From a checkpoint of a small transformer trained on Wikipedia.
Size: 10 layers, width 192, 3 heads of 64, MLP 576 squared ReLU, vocabulary 6955, 6.4M parameters.
Architecture: rotary positions, biases on query, key and value, untied embeddings, normalized queries and keys.
Training: a variant of SOAP for these matrices, 393M tokens, 2796 steps.
Each number is 500 + 50 x the weight over the matrix's rms, rounded and kept within 0 to 999. Layers, rows and columns count from 0. Numbers have three digits each.

# layer 3 MLP down, 192x576, rms 0.248, rows 0-89, columns 288-359
545501412572543535621474541491547579433393565468460502439477490566396503451403409518605440501524540441559521548534484567378550488430506552550526441521431396486498578492520503495463481568492488517490455546395489482558
550529446572612481604540538406551521466445495532411507560482471507427575465454474508584521459446435449461534452513474459426572473524496530573533521518377388513416479459475472448533563459536512567451513650473549406412
473426530509414533539522562561615419468489445507505484550516462438530557546533504475479559424496511531446503514484470405533508530451481534417514511521455563488549493584548417508527453476473549463481595534496587414487
541474538584551439514527481488468553517480554490485495456488491568372564452565470525541571533489432463419505543434430577573601449474490530464494571520499527501525479463606507596419434413534541477495594518546565447520
477457494469400585496475546444483511458476493400521500554551507498539495466500510416407600520516465426476434506479479454517539473387511563475565474521485465514426467521492569450501443441555503512509463554555482549413
492526548520526495513446517542461460541549623489462447532518448554420487488587484448541520465494503514548517475490445422513558540530505476493535553580481506502462490582474506564486537487463558641582437439551576545449
595505426474451444497504414557575509578467513358579507428572413513470466541471442466477535533431528524473519440535487456534543521446476437548513585557478498581517483483512604522553531577597399512511434444437467409494
501482507492610476439470466473533470569472493374592385455546503564522464541446523559526505491375480532498492564434411494487592538444471439537524452423516547419467444456531506484476542571556469472525548504577568473408
537445476529510509463581557498469481455396486363499451530563505432517429427363508503485522561478486516439499529483543526576449407568503507515473429394526573587527484515533654512420540530483597601543593439554448514416
484455473530460474469562507481593535561442462458525549540494456509551477467516533526513487482457506370470523544521520554531449455494508453458464522579467530499534469423394455525489497477416513515505476487535522512468
449427498428479501581530485538471499476504417448431505541503520429399502403520587635547479491598543493579568494490522450486380422512432557463457522521485445572566481593514516549554501527575452484527527578506512481464
571559480594516472509590468575534496529515492454569555531482429417481474565557531471614537461586505429428423477527463459517556478494503509530523440548543483525527550475539456474502477514430463513543534483480481516521
434488479498473461501483483468548512511547498619510565497466575474544368478445502559540453440435529534401543451474516492577505470507524514502423499541490396487613462453474538455517484460490508557518538431515521461456
573548568583488542437519510469547540393553452473511517483451534453568454549482477411417453550537466523566464478553456516565393509624466496432580509546466538524558527480466453469528410532527448479534463506481480501472
360551467497490491502487504569424473497385496546501502421497519510414481426452482504488424461511536499464537447603534501427449447506427443433506442465499490551388561516558445446495464487501470466562453476484454519550
473422512432542635446504454422471461484487557511500485426492483510558496642427493478544509541402537417508527509488534543539422534557563465460532433449510555507517565517526510493407538529401544533417573554577453622539
594521574468519428476525467475524482508549578565404423533467417436432485458532513626480566482598445525452536448545550466549479461434407520551493520475550530501502400582575509440428452524509493485398452628531413523489
476557523517492538432512525451518480497442464490579583416510456400539492491553510628548515486493533515495526572509467508465463486552542473460619470472475426523467466589476494473499504438610500463543546624502454525528
494544556463520519478451556494569530556604504534463612507602470372467543542416488556517551472503329502506508578431487514508550394541659546548524555437270507497541571497515521440581430536538491541533481545507594548494
409546509481570515517502487486569470482443602536526533614461489502492463451462503456488490533518544554481487534490661536534490490511459552457405572405566491472549449503456599501488522554498486470469511597505456477479
503477475387542540491567498552416493465585478521485465478513481446468503469442487562497533510460543576433494505521471469459456560470523442537534436528522538480471507442505428469486503594419471540586442455521486429437
413511462499477508590523525526481492533501442565507525532497490502533496457657539468499486520491524504469520581501499465484520530464518433487449560455525508476541471494439432510601528595598515469449477514547554508533
481418436497542459464458523520517421523517460409491509538524500555470590407522476474459472514503493440537493593497469473449461447600517473481532531611493526517587525559436506511509427476517455446533449461527532538537
418472501408516531551501469516462488586530456553430470435468465476426424497521481440555463506548528542436511482558571512516531427497630487465507451462485465556529500503548570641464502532504469415497578479555443503464
465482572518407402517440484472496588454497525513398446462572499437434507436443518393620470581446486490486530485464467499508476454411470502527445535538491441402495547487456494369492422555524451550444527499486368426486
583324497470467481509516492542435504598520436500473485421518513544477509446492486516360484475479520489394493519501530512464550520528562426565463577471517478518495489460413575508584451492423437549520495488498546515549
512478508609568520490492556525443533449490548437461433547457474551544464559452507464471518512524539559541464447491470414525530479471556482435512542508549468533525546547467455413546443475512560533457520553505522511421
479449593612506509434555495616407506529455384389519400497512469521533452577533481456550537543507429480450581542454462464572542473470535508534556576446454590512464437521519520563432523530454467463386431411517546504517
549559491356518482480520451437452460531580606396509536444574464531476460482516463485561572462457412499546565452513479414544552503491463473491594559505464441415492488487470427478462532585470550489543494512463464614528
539449484372463457516558484482469524510473518540462476428575543592554388596550480502384567541490493531422509583491507572570471471460558500478563468431447588481431574551535515538447521533555513505474426506521534444509
493574470508566582477526549537485445522511469482563484537519414487479447489433531559480466447402440435480433485491481440498549476491574461498537497468544384504511455522562520457528523555507470500496453515578529559480
546578451524444576443491517572517559486496481526552515434393504532512491505531520536482508497527498547525377549520428532470487445480507438536488473481494536623556505493434474515459554541438518428412556429432534560477
455521598541519445520456540531491505527495485541523502418498534458499462479547511402462487469545509567464514598483448409402522547529562443461488500522560476466582519499409520527460464485522408524487530495538463515521
531503506548415552493464480480595486463517437518455543434417421593637509485568515454454536426457549541584431561484503404498527507486498460428464444518533544535554423480398558574450439494402447508463500578621443445466
576524524417564527471568445480521398464497526468438568513506528488482467471522533489509475556535478513473508466486522466556490486588454531441570465502473577431472479549436418458557474481483529565482541466560500563529
537502474495594495592429470654523500429533535468420544527523477485533618480533436508511576528531506470503531531452396553425472474469463532477505613587483445589505508465528396546583565496464521550501453521461512499535
499480556514455465594436475470486464537500554554495596548524454558543491556465506527470494552470571469556574423478417546567557447477374488496482474400517497535415444436494595484449540494501438476543504540485497598492
542581473559476542378486397554446481476445481575448525488489532453447516517471501430560588561540553503446539535529520459565431549573569560532536478547587481577509471497512455541444540549474509476535488490467458543452
544446565554435520455469457611534502534457475481371430504614441574518428478502523527600567553520486553490470594501517471552508454462453496499482531445521558521520511548431626506408495455481525399583527453489394562565
485526554575446418469456444432564518457483514629487456476456535492487493505460452604498471500500501620495558613514386432552473490483446512512403518452462517489533479388518518382455661540448571461515469475488467479493
433563543512508475419444553574477488556562526500511545440526417473483543501552471460492445445452538545458508542436481440511537416531457486550425449568515419495546490594476440508553510448430506484483506536430560480473
529478529537492534583514495497522489541478479556465483499489480518447568503439440430444399440456508590481495549567545530464493541489547537520505531514460468551455445585511486354437587419582504488523418520497577480465
501527518520502435521511510499560416563480453568370390536589462458526454503473534574434557538402422434475475429538451481548466508371470448546420416421496538450521471394554576487413484602493603503419324502506503515464
495473456437430531564511485508450433497548448548605474558440477417546501592475486398582507556420530497501412491487499519456381523516446494493514483434497552560448526554549503505495520489431412497553505561495500484511
492591534456501503456474551476496499517504493466593417483482436570411539479500484586479567509487463489400401497470480534527577444483613659591523514524473487535487491501567470503536518566486504496540488401568541580604
526522482436532435399545499508508483443480569449584585472421466450462517473514532469480543457437393471373434478548488525544496538604454441511493434547491494383463514418490546451471548512474460458495621522571512507436
441582557438469566540498549539526500469496502513440478458447544536507511552538485487500560468551467567477449523446529558539513564456590551472554489569487487619513502518567517492478515396460567452469529576480520535445
527559438512591523524551453493569468533534493550486530538480489524528419469539430442512436547563439490499431463544445487531537593484540403478502441487508614436527451390484595433446476464521425483502498468542510475545
475517425591536520499512454514508537494403458429509463500481522467577531471540483479599560531490555492477476466448363408420478559580526545342415503615396444554515560510503477488595403520531591549509459515515497443556
612463566469472541503419481448670536544409498495525511503525508541475476360438567476593465553578555437477532482510476585514514546479534426558441502466548527480481481442422548496550395585501501562386540461489519498484
550479493582516487454455493467514395508479572523515533523477483580588527562512537552518460510424476592403531545520495477566491470483428499495497513332444493515518578494510461458527521431489528519482589558574382533558
527488587472502502466584529431509579547507499568476538433517481488485500574467429426532437543481497557445377448462497527497690522465530536433541421535467619528525535538363494471656476496529560599440501525592562539477
569543483522465504486482548483561615479540521475410606529401488381514415518474528557538458420548412489533509554520493445447499524544498538365432518505449522593486450536453495440509507445554482530482445638516529451483
513349629597504414533508572514523471454404492445463449533493508472505520527481385634523570548420507459553558511558574564475566498518507372470419492525480436425525512564446498483395519599448421521569550449559496472485
471504528613465475544484542485532415512527567469485516481526410469559494482490590585583510600448535396546535444451428496461490537541479466466509478494475474435444547442550613420426595488477527639507482426457450493539
506477459501484489493467587531530573527503459526493462550445516486509429536555518524494465431560554461470535514501501539568468561410536617432517503513527502522498477524446517496497472509469483500527495521508547525486
452546543509437501547453568563534523489532536510547572545490443523545545509434493437554567530466494477480582437493477481516538514423474515449521470544495534476516514486519544483526535543553634512418562486601507565518
478519523507461557518626521565589525390501540531606460481593444465541471511418507503433491604461503470423516574556477532576487486504510535556449540485467521505502537545489511473536544543537513551614497457465544509426
476591487541452448467517518410565402524463441497486479446534543485518484538429448453479497520466475468479523501537560451545564441526527552457496467467522519590535560430483565489393486496498496511532490401440475526440
473512507441526536454582490540471456520510576570443521464491536490496436440447524434462423484475529557505489492488509440540576558490489524415581512597455596406453530515502477528483496491456494508433472492446389503581
454507505510475437583498632451475467487459418455549508490506480535501438464506445525610578450443530491423505545383533506516482619452525518473523520507473556428558455486453503541460378484523469551493497424647505452525
495439565533484607678525488494490499455508489498499634501551470504467527506528444512399470485495522487498504431518508377500480482460520570494406558510526554494422456486498520443500515506440511613517511477509432496497
486493545483484534520449501497494466471473491594471458517460482546476535490528505536499505500503489491661502499438413390522529502467556422511512542532471513541500529553556484479510509503530553450470451481577372536471
599432454469512524522586538477508507429474574507568497506563526419478452446503524510435509533565449403370543379502593526509567500485488471552490472529539551560475617519494474572450471503611504527467554488458546521469
411489511519533480519479489477354506490512512480487488516604445521581450517534407534509489419560504488604490582547478569452481487528453534450506639525539564512503486440497606487527438531523447547538495451514446563524
484500488614425604507496522445552557554574508487581539478456524541556545577529621481532493457470551487496479466435536498434537470466504497611471540463503521664496506575456567488452501586515483518436569423424520416397
417480496577458522501477479590509504478532534471542511526506436502533524442540556495440533517520451510482615590450475512439443620483507500516553568452533479507478420500548470462494550509497509511481589474543512603503
505519513432438503424541499546514454507495478490566510491416548468538464471466538485431555572404485481509524508547465515576514491502492531504527482544530555491493520566437540489536470448537455477619524484474508486554
462454493466441506561443506557489519394466450460423500549470512524514430458500476515465545464472514576543501500433544448522542454468543355434540620474566508575515466372446489485600486481482481442546452475507514515511
516477534392512518417379464493532391532441519510444499436508559541490579450566577522484478527571517426492566516518555462447432551468528537573444551460443476497375526492520525469490566486527577488506577507403428577608
446401461499493510541510496492467486476456482437492446577587548477500460444558605536523428475493551472526431511565483579556420580519401540539572488510495548466465508491548475514453513443545483442544510469528618475548
455422558499502515427463482509502519526505482463445492538526467526548461439459482486547491466435465563417524468446503535545486511535477371462551510501545429455437424523505574538527488499450556506500533519539538509571
570552544529513515488488572466563411510477478601473514574477530449460496489555498467485557435410518465451573510518569574491578445392518612521492530457608491484475570502536503495457466472542512491427479504448458386484
467509458443518484531514518556441530405500436538545477575510565525287532485574537496599564440480493462509423505504425563542469591573605531580475477516484452596386495543513537489537571438525513468487521347513553502481
509494476445489494552421491573533536416362493468437536422550507539628455487456484466470470425492513428569578475483512449458475546513578471567462492413431525524425517461543523510508582406533542511547489605554452468504
495503524632435418447480516471478523532485557530519468537492455479375520476512396516584422593397477535476502458529534455470529479558495525471462570424466404469543525409564489565556531528478465480508577471452545450443
544458483439485472433560447370461480507492535430551464579419503517506501503570514540492564429522497480511425523503546422545548569488457508476424467532453381550535541522591530479529564435368506534546500439602462494450
524552525449423457601527459484459527513483476562455481593430475512579515555560414435507435492464546488521484532511439487547447593568452475465539506461545481521412483547497514538438626538567447517495439389394537537589
493570513540390526446609403441412573512528469600440508488542495529469402583451529589601473536467524424476542506532532501420512487506507443481484506544497556491457506543434520507462508418494539523517545431533488553521
476506612522532500538422536474492540572463518560534480500508448378444467459445532474580495574457515519460458519472457513394482494489455453586435504457518521538503504540512533468417539547584573596497443568519542513530
400589498508567396472518545505551582475427555460529572378474521493410451506379499538518512502513513499577479513532529569506501500551527465508529514499485550543457470499468492594483484472371523471591483553529486445552
470495488537467548503530484599426495453440600494488563488463486559567500445453414595547543519473513425491524537565509539482480495547504449565546528490514497484490444483628440526485511471535520545434491480443438497502
411524517410492442463452402575583549432441481553496591536532568521571429415543575541508508497493507491530568591436495517491400493514556423469443513552482441514506553517538528495579466416515453473449494567560600424538
554452411445436516508563496483434495520590552543422464550509466517528517472453615501539466496491513563563492605644459507392515504508493606526486550457520517557496458534543452579448538382462508502556531548480475568605
385450516470478478572534428543463518590518559480537484426581449550504533533517445559517451480546529525535541439540536465548532517407592522539503512538491478555509423490434466539471475468591561562447538430439521503428
564414454566531481461526535464438524462597496557481604401594542575549459488509515453565528568511574525406532475626512480464540472573533531550463544426480487533482488512468419513499472440554490536479524579559529519503
547451453448444573474484527586465485505546510484417399551584498493585507498599450559501488445533548460520538542493450500512350555503594504501488538533505551512419477501546443418527493431533535469566418435529480503544
477461528515583536521497549504538481500513468514476460634460533473483407524589520468460484421529521415519577488604457453510471525562467534568415453390549563441453497518481545535390491512499500422547389394557490550515
493515514553504476504563464553530548497490491448462580596551468507578451475477557607415541473501481531560530534527512548494476534480530481506506444500534517494520420484581428558550384534597455484515429513592415433499
496417523517487548595541475511460497420451587465544502502498438607495498453470440389478484520464514482420552444569522489488560523516418493472514446491425445552492526497506467467531426427480490548568496457489545466461